From a checkpoint of a small transformer trained on Wikipedia: normalized queries and keys.
Each number is 128 + 32 x the weight over the matrix's rms, rounded and kept within 0 to 255. Layers, rows and columns count from 0. Numbers have three digits each.

# up: layer 4 MLP up, 1024x256, rms 0.102, rows 107-153, columns 0-63
# down: layer 4 MLP down (transposed), 1024x256, rms 0.105, rows 107-152, columns 0-63
up107:107115126162154102136108174088131151141091145140104130089114102145157138112168109116097151107172059151132098048157123137145113140184114127177111146134141168148119103154156112129102121105180090
down107:143149125132130114181136101159132134139140147167142097188037128117154140153077150178095170151137094119178155137152126165140095140119162106127111092111124099165097139126089138116156147173146168
up108:151168152108103185138067134129126105138101100165152150135101136108094135084111088059116109158127099154163107224143112130160166120140109185105042151165154103133158055160153145135122091146104130
down108:091163101152111052095176104088057162096165110146094126143097126147154132117158138120117096012195132167188155169149112121087125135085108104127152135141142125069140157146113138122128170153132143
up109:143142130076116153124123125119157173124142048109122139092140141130124142135097127148096155160158150150176058189162161101159138085188156123087170138107140081109077166092174197141132152166127057
down109:107165144106165128168141117163071183129137128167098149045114111191116044134097126114115106088158151129116198131163202103133092103097141092055165173149139171071132138051129135143134098116110192
up110:147140141162094123069142117175137149124200129124124099114084113132067142197148041080169118155181089133157124117179146076131171128087116090110093151167110118126113125154127110141114128148103137
down110:083077097105197151080132155119120136095145150180108119065136057182138089157135141140158105115110137159181120151176127085123119154144061097137108179163132139157130162084112106149061100203171130
up111:125100099167136130159107163115165060123035152169131137128155106129093130161118129121183133079115150127100083132175154162128144130149149113123065127123112110092113120154121142153124116168152109
down111:133062113179079099133177131113166090104141087113129239136074149150169163155135117100183096074160122104107127087112109116123065141141107135153137095148073117098157125136105137167156186190090105
up112:130161091195113128157091157203149140163122121147093092161168112165116118110133177190096136106150109068127138136088160145130135164071070110123063076055133102131148133150132081133135128117097130
down112:115110121153123139091126108185128142094116113106107143152110181108079135133177113161140138116130190156118130124066123129120204163141158102098117133122093116123103147091160139132142104066151174
up113:111075165177127167112148151177171144121110116114088138107087171182096125123111144128184133130130110118123100117150170135052160173126123071086151095110145173087130137167045125087160142107104095
down113:100125151116170110153167099105174121157102077100148148123124075093174136172116139125054139171150161159153143103130092081086135116152160147083077081121117124098166103163100128104203200123180162
up114:132113176147147077207106200096096136073128132116127169130062108136112140097117105122155131138103110080140114131175163101192129105159161137073071088146128112153139161143148082159103138074122189
down114:149149136144090131143172130113155067103140123130128135112182198109084101140100149108175086105162120095169132182114179113103112108097123082085142152103069103202123165174146135167090049072117121
up115:098100126122142091150126155121143172121138121147109126135160072107159190136123120100142096114120134073111131107130071059126084067131136158175134102142132088123113107115113091152157141149072147
down115:125110099142135130191166126178107121125178137124081134113139132157192168110135119141127121074112108152127144157072159159148093103173132151114121176142090138199165078083160179109100178133159126
up116:151123126173130189129127126121126046162157100142108134126163133115127210085090086177133092174145191102082125082125135144107074195088062099125111115132080134147074112170105174138123165172147095
down116:087168076118126144122126161128181068117102124156114121162113153091127133141155131069086170182110157086116157172149110103118130115163104132134167110092144141095122165119141140122148124058171120
up117:075099140149161151123083144140176147135158158137140091176146123130097097139161178167084148119117166127096028136132089153140063145165157148197159138143174120165099150079159102119123110122148074
down117:189104137103105121152163134091138142090149055112079123142145105079125161140151089158117121159114134143153123137070059130178158089104113090179076096166109160119148118115099058201146200133104185
up118:100158157168085107101110155123198128143107082111121142141138081178151126113171119144118180078115113117145114137092162124139123058164129094164098208132150112154153079087090145072154145203122110
down118:092161090158096144089179149111115158172121123140082122116156082134086064202171099129186166117083135088175096095189135103148067157100163148101131124178201159134123143111173170191105172126073123
up119:072163124168132151099110125131147141114116102130106123211117096157106113126057158092084145093126169136144050163100148142200143175121140154118123053134064149136149136049160109111166103106144143
down119:158175134159101125112138125132120140144118107059154109198116133119150086115122113076113116145149101154197182050139168099103129186196150143099145057106113108117119096124170133153128114143134094
up120:141117141124132187121076178088085129176134167125164122200131176154137066113098148134085176093130123092101094139148033217165135104183132084149101134078157155162172087116126122107157136155112166
down120:107133100209166120095143175181150136146148095121125087106169092160095135125110127128141090137081108132136140137138092098130103086168131151112157078099115123130120073078119190061180168204152086
up121:097200100172118169182107146122167056075149134115137183105095093118189130169144070183116131153156142117189121094108054164064102132080175105223174145140123120092152189225133163181108110093173125
down121:096123156115183154107089097147151103083189117110118100154121146153138087041148106189176123079130117115097207054075166097124171169172087076060119125163101142057084144067126157091097197095192105
up122:157159130106096138155183129136163145095145119110199095078147120098134186097102145111132141114120088116121143122080184136092145172147048153112104135143060135196162128158168181061104171151124172
down122:119106121142154176159158116089137090168111112155122184119056131108169123127164132151072080165195123105152115126152106167157158120117087171060136210112087108086102073099101092135128172056139120
up123:173141166234152121112077111088086141159083136121147091115146180086134156146084071145098099044136123107170100084121084125116114171139124107133093091113050107172145183195130134099140088161149089
down123:187203121029118083120064187095068128124126194174083195181088112139112159120129067108125157189150154106106079135163091150107138145154134142093076117113110107120107106085185153108161037089129084
up124:165154121161128200160130140147098154171142141156081131107095113122124167144122149132117139082032128124132140184156144174149153151120112146153116145127143125184119086145152088140113160136166157
down124:084159077128121123157165105124158092139116119194137133198118094133096121142160074120121121132087143101172146135141135149159159098145161171084175179154103070118116152092131090139121136097162151
up125:169102132167102127111218106117069129112141124059083106046097169101138170124174160088206108159215156110114143109150147119182086072114131094170137142096107169113103148161128192128121101106123118
down125:072106115132108081116131169103131141137135111080150085105091134155188154109145097134085132122142096190146130169124075122114148141103068138167126162141094088153143191106111128115123088162097124
up126:095131147118157141158158096129068060133161132112086142155186076155146118143091144074135144163122120095101141111103110173144128168114101113125131134157095146124100162210159050152121150138121128
down126:104153122178143120132141189141153154145083158054175146089135091097144138109123112185067123157112115071168143049196084122140103151089130156174111162136154110096117101109114156153125155123165170
up127:127098115126116123188101133151143173126092042073118116163133153136158116173143150131127089156097110138140080107100134093183102135109160124132157123130117118100025214157152119100129129137089106
down127:125149179121106111172085099068142115100121156187175105148169145164121093103087116091161172110131126161193119126197153114178134159073107136164131145117117189214113097127127054183110132112084176
up128:159139163128143143154147116129135137123121129116168089159145175135082105110158096115117136116109122161119111144078102161190117105080134135144141162091145130143159126160105094173118140097067126
down128:099132118117152129092100080096141116146129123128084145095140048124143204168175093092085127127122123120101120135217116131129120179139155086133136046098099156131142114063086106136140114109102127
up129:116098092111168171140102198104148171110098146135091169079146142148090177125093111125076149126103147131095084165116146172107152154067083130133115095140170130152126151145130088120144080162109087
down129:160127093083129091075155099092148170155150106115156200122188168143169135095071137120103121157146161103136113167133134164110148178133152157128081074134120145154101124147191100112114149120078174
up130:099148146135107101130125171097147094154065157192125134125154122108143137108114137163172105033165101146164144136118074108072093149079146124091087152182137088120067131179180080118088162095121203
down130:148147191134131128116089145124111121050118093138172142064138123100104077126092064148102103179196146102150171147126114118108091112147146067145161125132166129120106186145126132149132133140138112
up131:113139115076104093174124135126169127145121136127186165106119123147145193143129135152091197121194108114119193124156209092104160122114101165090154137132094172150156082110106122143107139175098146
down131:112124149149147141069138141079133082102210113099198173178136116159120099172123077139085144120091146139097116138127125160125070160144125050125108125139149135072096146074049148066189136136182149
up132:114159133151205125191129147111154107127144101136162113128133123115104149148169080129153074107126110112139120124125145153105128119059149161188142120131109125171134112132140112153111173115086122
down132:113155182096127149146152076177077095144138089117140160124101086107113167121154095138122105177121166136146093148185158104143158153133070138100149112057081136158096145096130119173110153188119174
up133:086123169101095064156086171192121166118151186123112154155109126159132178182104179170116147109130187136130080119193123102144043101122097085100148131161129101153080116164155113127148114145125155
down133:111085143147155165072150115048198127109183113092140090148098083149160157205142107133130111173160118163115080169141148150144146120171075153113162166149136115126120079116139094209143168060167138
up134:139124181135124131178094139103127147153119093124065139112069198158124107180185123127079155093181115123080166111132131148163131160097186087104064127153127130149129153131123153131120134161087073
down134:137158116103209167157114111111071136198093120095136118174142092121120143156120136156154129155124090091178130153103124094086108141204136149125093065132144095127104138163074168088089110106175156
up135:118104150108141140126144138156127132108083137080117083143112115103123150117149198148119136092144105095163154117146110102135126157128135040128104127141164136106046043166164146119150124181120192
down135:047128197205132088110093126161149135142118175070109078117143099128138112092157169112147096176142087082117148183161174100098115090129166152093136142117146090073118098144102168140153109164128155
up136:153063106127119121090121161179127110103076113131096161130161118147113171131087182083197105112118133139092117198124098182090137137103130097138100162164116107157110145107115125051114160183159150
down136:156144110088138066124091089164109130158134180107080143121122126157140156137112152144160135086170134161140132123154157144069096154131139125180144125105141132044149097109098121136096139139073121
up137:103157088155078129117094210130136134100147091124113111101156161163137162089093111121153139115107128158128138158163171162128058131179106117119120124109141099161123091179137159149146144113186099
down137:122122128153134162092140137123149164110134135170151177100138126169146060150172168138121120168090124148132105115104132079134123086211085125130093045132154109159181105126194129097092182144103150
up138:151080130123105133117148167147094088102115125094094102099093117163173161082083122123143198180118074115109130124101149097180125144201142121113113134153096106183132180152162113095114078132152171
down138:132087095091185103093107172151105108110108138150129137122106123160125127118068101092092136122121100152115104127145149131138174127143137160164101094147129115095099123144147079099159144076146108
up139:163148173051240142167130180132175111113117110125203134131148119167123152140167054178143112110099180164139123133108148115199131162130076217154091176138161157174109065150109138138111148100101132
down139:115105132070116137142130174099150110129130145091110090124181030096176138088095115071094103202133115109174090186077094211158107172151108179093134170090157112149079119069140119158107113109075133
up140:059084123161137159169151104118189127108133149108103146129097082068126138158105151136153107119189119151111176123086179138115083151125082163151120170130106113126175130143166105102107140146145132
down140:137126136163143103101096108131078122097117133129111165090126070122136221127100140132099123176128143110105152151135152120177108154128149115162128187096161104155107139130057131140123161142107111
up141:161084101160097130150163099173145128113109173105106142124109143087142114105129109122160123148147111063205173112119130113123196128109166157080123084122142152225144152101152136134167173097169134
down141:156125143137175150205155106118164189163139159119130111109108161161147106111120154210141083111100144134157128160139176152153106106124129129130142145179129130156124077124105122125117130158098124
up142:072132164155133145084131159152179160097053176204167132132138081167098148181178142113162166100146082150140141177113115148122065143205144128147080156155043103134210160159163099095147156173094188
down142:115138112106170117119157086102163184142163135098119147105140119165133095123192098170139166229101180181135119122135119112084143088140156121112085056100084098087132097181167106112156096182115086
up143:141122115119097099108103082157133105126083192143080100155121111103087144194037095084149119102137083142082166167144099120118164136141116122166049081117084177142143132154144170195121188122115157
down143:090056106131129125139071118142136130126145152055075162076073128150071163079132137151111075123089110096152100097145099092122182120169110093147124133134148084074072149124157122149110096149119074
up144:128099100080107102150139077108122111156120137100124122061160140091079118073083138146083132114144119172088090146115091117164157088169164118131145141149120145126079134165166104107196147152156155
down144:140094079153152141070146118052129135178109094150127169127061170100171122131160148176153107118107105090147170071163151145144098156109091073127184104173180149169126200144094174159181108085092149
up145:129111082118133141140095045146148116105058114171137117154162122130106140117122157150103121071106161115124172151141146153132128120121131077167175109087147144077196131194164149129135102134134148
down145:136133101095085131087127130092109083131112089104178121123097163151144102096140115114132170147136097090134108121167136069069119055142100121132174109141173136064103118145124127162178056121119165
up146:171046114070130130151146107101110119141141120146180144138102119150120123164126113095160128171156143115159149144116130135081121090095106127151085077107109130154113135141132174132097169087153211
down146:115183132133160088153143122138137195125166145103102121108161093127110091102103191139117044092157139085170080161124106122127104115175178126151171148110139176063095154097154092141114125123167098
up147:136119175112088133149143158089154134128131178151143102104073156159131104175133198102178104094106128186135108105113156136153119177088083155158142131113115132096108116163143152134124141110097167
down147:121161176072114138125167149129148132079160078104137178143167123096126125190152103154125164106131071093098225165157121142140182164160140153085161095115093102150083148119149107103131122110129169
up148:114136051084082149146144124042152165087143173165133122146084125079146085107110111131142155052132150076116111131126148120099107190159112083126092182167128097152151085083110074116044199136126174
down148:087116148196069130121198102159106135154161107075168076162138127094105111044145123134146168125137138095107155131162133164089129119161108145098176104148153056107083148073146156078081141169130117
up149:084112181152110180128101087129192103100126129152097130148140167110098031132125142091092106182089155124088089151083175121102125150130125149162116114157134092079133054143126068120174219145137118
down149:135146100086101179118144119112131142105163113152110083167154155074171153098104064158121145209081125134115110102136221126124124139113097108096179159185109087101144140079094105177145091099097129
up150:123134165157090148136095133103111167123162111142161145103135153149157137065135098120095094101100093115111123110119144126142165134087075139175082149171109167132133129122117100173139179135163152
down150:164206130148107173172118089110136199134133135092155083163203138129120173077063191135148096133143127086115127143131150083113027090173152157126171158169092073101097140116159108129117136168104071
up151:119135163148133092148116135157102131155090117148034118087130143199117195110128151183078096194149058111123173149185121139136083179145119138168071112150093105166138189106103093126144101146107112
down151:113153097127097083095166107117111149130169135161156082132157148109141136180082144138133135078137121125095086190069152138177062135110081092148123096150108158093110127158148132124144152105179131
up152:174091178066103114116099127133072079157157102100181124104127067137192170180162089084152146144172163146169097058167159116103101152162122131057136165099173122113135123129102110131137119119134139
down152:161077120187129089150147101128092102130092175102151145146191138153115113092157071157158109161094112130085171074164138144117098179123129163171055126108068116052120107126179106146088047094071115
up153:121110104141099102129184125163110067136146153153091089181193190069121086136096133154145147151116127120165108107135152160194170132188138114115096136126146089153111075141159132153102135216128140